Weights of a small GPT-style language model, trained from scratch on English Wikipedia.
Size: 15 layers, width 448, 7 heads of 64, MLP 2688 tanh GELU, vocabulary 8192, 52.4M parameters.
Each number is 500 + 25 x the weight over its row's rms, rounded and kept within 0 to 999. Layers, rows and columns count from 0. Numbers have three digits each. The size before them is the row's rms in percent of the matrix's.

# down: layer 2 MLP down (transposed), 2688x448, rms 0.0255, rows 883-935, columns 168-223
# up: layer 2 MLP up, 2688x448, rms 0.037, rows 884-935, columns 168-223
down883 166:515530491463521480509516474480465513498474514492472453497489506495525537502487493495527534504487510533513473490487514520492508506512472493503509503519489454534539533530
up884 086:519508499489468543527494499506511515509467487527478506447465493509498514523498514526548501507522530512480485498475459511497492501504511488476435517536513498463505501522
down884 085:501517502544505518485494478481492501495481511460476506485500510532505520508462536483544522519498525539470527504492501514509487448517524483469500518470529481440496526499
up885 108:478507469491503494492516531491536532493507510563495516512460505499477439520500515499496498541498496454504507539526530518528530491537478486515512479514522506512499511516
down885 111:550523480500534498473514500531499516493482500496473495471538489501486507487511514475541537495498488532517478544443525486477494479539514518484500559543522477524467493456
up886 125:477489448515489475526518505510546497507516503512486524476479500529503507542527521524502501515488492491484520540509521489502506476501483479470537491523473510489526486502
down886 137:515535473474499495522474544533463513550504468502477512471537491561496516496488530538516403492513517487486516506560495534500466501568471499502493509520480523507518521499
up887 042:539509565513483474553523488477489488498488488530514498476533536516481508532539479534451536434534503493494500485488484519539479483462534466495504529502489495519500494479
down887 018:487522549461544480475480494507498514512497489485528486510483534481522501484491547451513482512478500498482470468533522516502539495507491480476509479508538500533517478528
up888 101:451502473508497535538524511514518517472482493512480447488429522530451454526514494498544554528510512510497471489496519530468507527496504488476507513517469450479529480480
down888 101:490500529518508548467506516519480521483519520549494479465528552499447459536518507489550547503474485485480538473477481465490511452539482508508514510501505465507508490525
up889 070:489507520492470524501477495480488525482521528522495430513495513545455498530471525485500480510546504506505543519530461490509459518489499515516472545475520494525492484516
down889 058:474541523454525520517472520540487484505543438481483499506513485504521512502503454564500510490479448485507514471482489473554505501512517528498501497494480567499509501509
up890 121:490528528493464481509457482519523581507486489539491454470502491509500459498519473508524515510525472463480479527498517481487505468512474503484482488504474469487520505494
down890 128:462466522532496468565490503483523489480489518521491554478513500507532465506509498528491528507523516449494494556506455480533473528497464528500486488457477478512479529508
up891 109:486535514505511500546513490517504533493474490538502485474448509528449500505500531473504540558476535498502482493500511507464512486486494480497470493488497524472508473485
down891 098:511504520503486520478464472507495542507496530526509487517540527514479469506495526453484538484507509500514538508499508464516536470529509531481500483504530446524524452495
up892 119:450515502506476541549541509523524504493472558509484501532432479523493506493504523521511563547520491528488485498508509483477509483497498464446497513489498523460509468505
down892 121:438500553515492519483507492482519517516493465545498446466548499528477507547501495475494539510496476475508509447511506552508475472515464515490497489496496524521495511522
up893 126:483524527508509488510512482476461530488513493505542517484476525508471473495501500476523515474475446550467510539522487505524483440498497528502511499475491514519485511449
down893 121:501478504518507509475503490521462535500512493476499462452509496482522545501501482522424493488554492482472495544470516509459494549507505503505438506507455543469450502487
up894 078:544501508523490546532517515511498530478461513479444490520421483499476491515498519484521528544474514491485485509470463457465511517481537468461519493480466515482509488512
down894 103:479507499498518509493479514475480470638507516494505484522508506518522499503477505502489526480499516482507531485509488493503488485585496518541512508471467471519476508487
up895 118:460508553524508515512489516507472505498531549515470509512474502505456481534514534462517510521519464506455500468480497509519501534486469489511516480482477458518534483497
down895 108:515527480486512505452442499489519528458526490530544520524512495465468471462499482467482497495495488514541499474489508529527487508526491502525460505520521494494487489494
up896 039:481499474536516551474488510526472490526497534464529505463506490547480542488477452500468453469484524512467520538500491514502481498499492460452532481495483513505457490497
down896 018:513501541475497509543499473474492464498519496515482489493512470512514493530475511505509493545529495520504486454485485433535451505546496507519537538491500518508513466526
up897 115:476506500484507505533512483546532503477468521523466469501452506537488510488523537516506574528526525501478472502479498491530508532477480445506486504510496514481508490477
down897 099:511503518504496497505476502501487497473532505513515469488505516535504474504501519496555521537466496483513536504516443523499516491521484507492515537502518504439480468528
up898 120:453516529530523508526465511523501532496514538564477502501487491518493493487512579504498493501489483503509516499524506471522504436507462458501476481558517549525485498474
down898 110:489475507486490445504482504511514521499503510523475532520491484500572551484530535494461485493529509519492497488461493505483512463514458487475518515515515513451488525526
up899 115:510496538541531486503448495532545495502523506532496457532490507529437481489527516487497507505479458467488473493461517476505507508509512480448516544517530490487455484520
down899 115:550474478486496517509495501497519499493508448510505545538460541481511494476528473506468510525498500491495488505488492484517501507497487521488529501508479520539491484454
up900 040:453536536523511486488521542515504509524476533503517520535548500488512498498476466485467527507508519509478503456486460502507502477486492527488472475506523484485489517464
down900 017:513542540471528504572504506446525486492474521511496475462501520480498509513496517487531498539489464515506512509514487506481469526495515485515497531515478552490535490493
up901 097:458479530464492523521495483504503502523485525513438529512501558514436482569493528447490488496499523522484463481513544483517499500499512488480484534482433444530490494516
down901 086:487525453472517467488482485442482480496504496509498516525487545490522528470485470533548513467515498476527521458520541497501510551480481524476518478482474514497460481502
up902 116:524522496473483507507509482522504522498520498486457508458494465523519469505510531473510528543523496503450462499485514515517497467500515497479496493514499492491486499489
down902 136:513500542509497499485459474541485539555464478533472477489510483550494460505533519473541523518451493510483495512471512482500516506531491482533486528516461516513472496447
up903 080:499534530485514532500497504512475552437469504501492479505442511498490490490492510526560515516511541495511488508472500506480504469452528432454524497500503512476519489502
down903 051:483509460491496509501517472533484501549509501485512497456533502524499509482466517509477485474494502487502490510525505517505494536527483533498532466501509511505531545528
up904 117:511534494537496550539457478451518545500526532472440503472482517535477473479534506495500521510517524507457467454492512486484462538511501484473570496468478477492485473518
down904 119:531516484511489528507501501507503529542479516493444468508509528497468493537480515458483500501536528508480469535476514480424517468558508504530507474496495483453513501488
up905 114:524519523536478475507481507496516498504529503513517505486472561506521498519558575481527503500509507471478503491537477552494483470485467464499520478513532515476490514503
down905 109:488457520460486513531522505546498497502484507494528472533495497503545499477480538501484528505501506501515497528474516472493552500483526488503485494487489488465529474451
up906 110:519540528490500496490535481527496504513502468479507513522479494527470435520493505475510514518521486540504501526477449515509511484511508496470524567464494485509476507491
down906 114:505494511460500497477509497499485486505481458482473499456510450517515463510467498498489483551428463482501474503478449499545553475486555503494496487529490517488492478473
up907 121:493520502569537507496540480521509486494519464488533455477486513502505481480534498491514523494490472501469517479504470555517458474497503503497549516502458455498519468478
down907 124:533520510521469539512488472539509495518520503513533489503487528451519492513501485524503525493504480511531510482509477495488490468504527559499535492490529499507494470482
up908 114:473512505505491497537514499503491523497498502560505474526454535514465466544520505501553525523517489500496455524510516504495475483502497490477496521518502468459530505517
down908 093:545501580518487494520449512482443517492519560506469461469495486489507478507507485479525521503494459560493508482478477509511511494531489511537507530504479473501563527492
up909 130:459511512522469558556503480476498543482473538523503497477459547504472507506516519495494537529526493521475473509461507507452457494499482467451508517493481481476499465536
down909 143:484476459503505514477505507514535496533468533539533466502521525502516482477485501511512511540528511493520508494474508514506474484542474506534539495490506495461512487522
up910 039:472494462516529467490518477499463496477528520557495523450447488495475497487418511488486492467468483512488456488487487546477518475441511474480497479497486494466520513581
down910 015:511504519529509510513488518517494575483506456458459477493486501479471504542510515520514537405503510487536470515485520486462494463529513492529442523513537452514502479515
up911 038:491465518573506511533494525511541476551504514483513491481499461511503483503475475459485518498487445483518522512486513498493505480542523536506517531500468512483552553501
down911 016:516527530492553499512520483487483564494491474498523488473500467461515493497509507519487499470505462518466470523512507507499471542519512538482525506511529489522471444470
up912 121:440490482460479507563531492475501517511453507500488519482502504507517487507516522507498528546492531498460423543493508460514484464504527474454465546454487481497492480508
down912 150:526515481506487526496504508445461538514521482517541504488492485548513523530505530509510539489497487534486465492530478460501528524506496521534466510508501556486505448463
up913 106:471507488519463491513519492497494497504528487523505527535453468512514520506482516552462499519493517520525493488544513445506582494529475482493517492561518499487478510470
down913 095:510526460444483532444509510473509489502491492522498539474538529497506477525502493499522515511486482560482486501531526503516545454507516491478502509511512517487495440482
up914 102:509485471484508540497487501487508505508454484509474484468471483509449414539485502483542502522498509510504478517414488496442457469517510505461498490541500434484533472513
down914 093:517505505487516492503484496472510484499484486506499523525503506519470490478512500539523541487532481533529506480483530487501497498509469481556529529469541540504511489435
up915 110:517509515465512503497465487518516515528461508489467524509507468528501446521509505508508511553505497492531536488453566537517491519497503477513532496484521463467502528501
down915 106:471495499517530526485514519549476457507528462477496493496493488506490473495530491520497525497476548528488524515504523481544519434520507522531475520532504493507502492483
up916 103:507524498497473537548499473528508515471470508499481485476421505508479514481514538511537531536508546494492483515516491505479485521500493460460463488475507507452503476513
down916 102:510509519507487529444493510517493496479488536525478508487518497516515465532526519475532512532489526503505526511498540491526532487496472477498473479522533485447506466471
up917 110:487499493506483572527538473530509558495499511522453468521472523525483512502456536514494548532526490500494473508496492509453490502490491470465517520509533561461510437525
down917 144:488519541526518563497486486483513502477493516516495480496542510479459474518507521518552502480555459484510554493487505505517505489500484527493504502505500503508498506539
up918 105:467482490524491508536546502523516488489447522516471480513472491517480484526510517508523537532515503511490488484501526495538521490485529484481480511516501494452507501472
down918 119:496502527514440510508488502499509552499526500519474489489536518491498496507523517486485504508503486511467515533491508496502497516520459502505469478524516507498547467505
up919 035:460474494487504490514495492503522493457462513510483498490510494539503511511521481513493519511513405482513456487505480490542527434485488488515520458504547520452448508452
down919 014:523543540486512526470495518519476485491511471507546509474518540496504494505483490536483496443521508529496481502507490483493473528524491485492523497522458477517505521532
up920 035:490485456501532481533506490471558473533491462490505480501561486514477496509491434507530443523505494490456530505500461499493524498452470498495496478538493549533456481531
down920 015:486520514504511479506478501495497470505497518483454511510520515498504484512509517532478523551501513533461510477457485520485460506511505518412510546461524465533516515482
up921 116:510499491507529490508534475488513482490489477482461512453485500501526458494516466485490537550532519538495508535499504527506505528509517471507486465467512538509544524516
down921 137:505485489521513492498476511489485509484499548529508511503502533532485522465463482473492469488506518530526448526489516519486497475509493536484514510471463496521523472506
up922 037:458496497518523469532496481491512492552522528534492463468498494525412512545484501506512524499494501514484557489503531517501519504470420465483561515509467470420439478533
down922 015:502511495504490503489485526453488562503517475461462540465482462511557534481507534471485504504524508445514466528442542513491513489480505514495481514482510504570492454487
up923 039:526512488492475518501509537513488502529512461488491526535523491505515482535476494457494472496493518499487430503497542492535477513504558478464507505486482495442552511518
down923 017:492500506447488542531467505462485523491514468494500535461514476510494502564493542509511510519509538494509481491518537486454510517491471518497459530510503500553513436485
up924 039:476514486515471514515455522539498533498513507499440462486490459465495487500497442491498483546528476498469466477491490469531484506503514499490492540521466530507561515500
down924 015:511577528479495489489505509493561512475480473558468571520506521548480448466507522521471510501501467527534483528478491538440507500505476510481503500493509471482448508512
up925 040:501512525490514537530521494494502537533527545518485482514518508518455496475490485481523506517522534492509522489500533501518511508502562471520475511491502498478467550516
down925 016:512420512455521443467446497551488491514497463489549524487524508524514478552472528511486504522502503449484524512553530487469518511509488495522457532526507479506511452490
up926 095:449498510509528504520532522497539534507515506516465498514494533493480478541472521523500517485485489523483496501461512485528521419501514457468447510447508498524484486506
down926 091:496452518490528498531507494512519528479505480495521490544501529504545511511482489478469516503537452480514512475503491489545494495516493505569526508515505469503521542498
up927 131:520521510485519588496502514482520583493468534518481485466507506502490435500505531476504522526481503526504508516461509514509467510517462488472539510524480461508505464497
down927 152:509501426496505499521509507480476477513532507490483503500492471474475521527523483515510540525482511543486475499466550492445502545498430493518506477549510490490490502471
up928 083:455530478500440490536530441515508494528539501566492492456511505500471488510495477495477509515508494499496525495473516503482492473563458503472511496502512482529534484521
down928 100:495512516473577502490480493503520510410508483487515499543488501470527500500468472487497507495496505509516505495509488481494494502418493526516476525481524483514467491503
up929 108:453514504484465493499528519516523481489436478498511514516480534525504510561527485545512507544470503504492523530468503440506481444478510485471476527465482497481500487420
down929 133:526479517483498554498489477523527505493504506504457527501536486460543460485503475479513481509518474494458505476472491520560529498481533487503460504513473416558499571490
up930 118:456523526516450542549519493531519524489513515532504497486478512532459524478491508522498518527486512516494465463496512498502528488482486470466503514528516502473506458530
down930 123:464490469497520514511486469499468501514507527485488528513493503491499517520512470489512480497496494462548540487515531450534472465498511526521483498508475524504553513492
up931 038:488541488526493491511574526537512534514513474504532539479498501460484485470507498501519459538569496519526481463484510486521503486552525484491504494490445464454495465512
down931 017:509524533511490523535481474477490495491507465474526529472474507500477477555540515526472507487526454511532455504513511488488473496494508498510486525484483552501443509474
up932 117:483504497494506508519531475471510522511501521500492471491481518488445505484500514516515530530516504535483466451512510469474503533504511482467516516510467466497516498502
down932 132:520500471519484516546495455466469486500524500469477514491522463495480485531473497491481472497518485493465529490505503513475491482517502495527553495502521518523516509481
up933 037:476481538454494476471539468498519482575507503541547510512469530528480514462467480460507494476476513466497484497485504507513508496500452546525527464528510493550506480520
down933 016:500564563514498491493463495481477519503519485477461525507534507486515505556504488546523503532470496504481493491471484484519509512501526537478519492535486493525495543536
up934 118:476527496550517493526469490492513583504504517526521497458492486485506509460480513521494534523477473534525504497517502499481460514496505491507513521460462554496459501518
down934 113:554545457519501460482445493476498500512509507504468531508516505497518484499505462507524524452468491485502508504512492474503488510502513501528520485447461510489446542503
up935 103:482549474499471542489537491517492525497528498535504468515515440546470544457483514524492513500511501521533522483491478478508520477494505514475514509476514548485457477491
down935 102:507479503500506485523506478508482472506460462494501473472480515520497472553517435506543490493483491445505488503505520545551509527486536530509492507492471471490514541493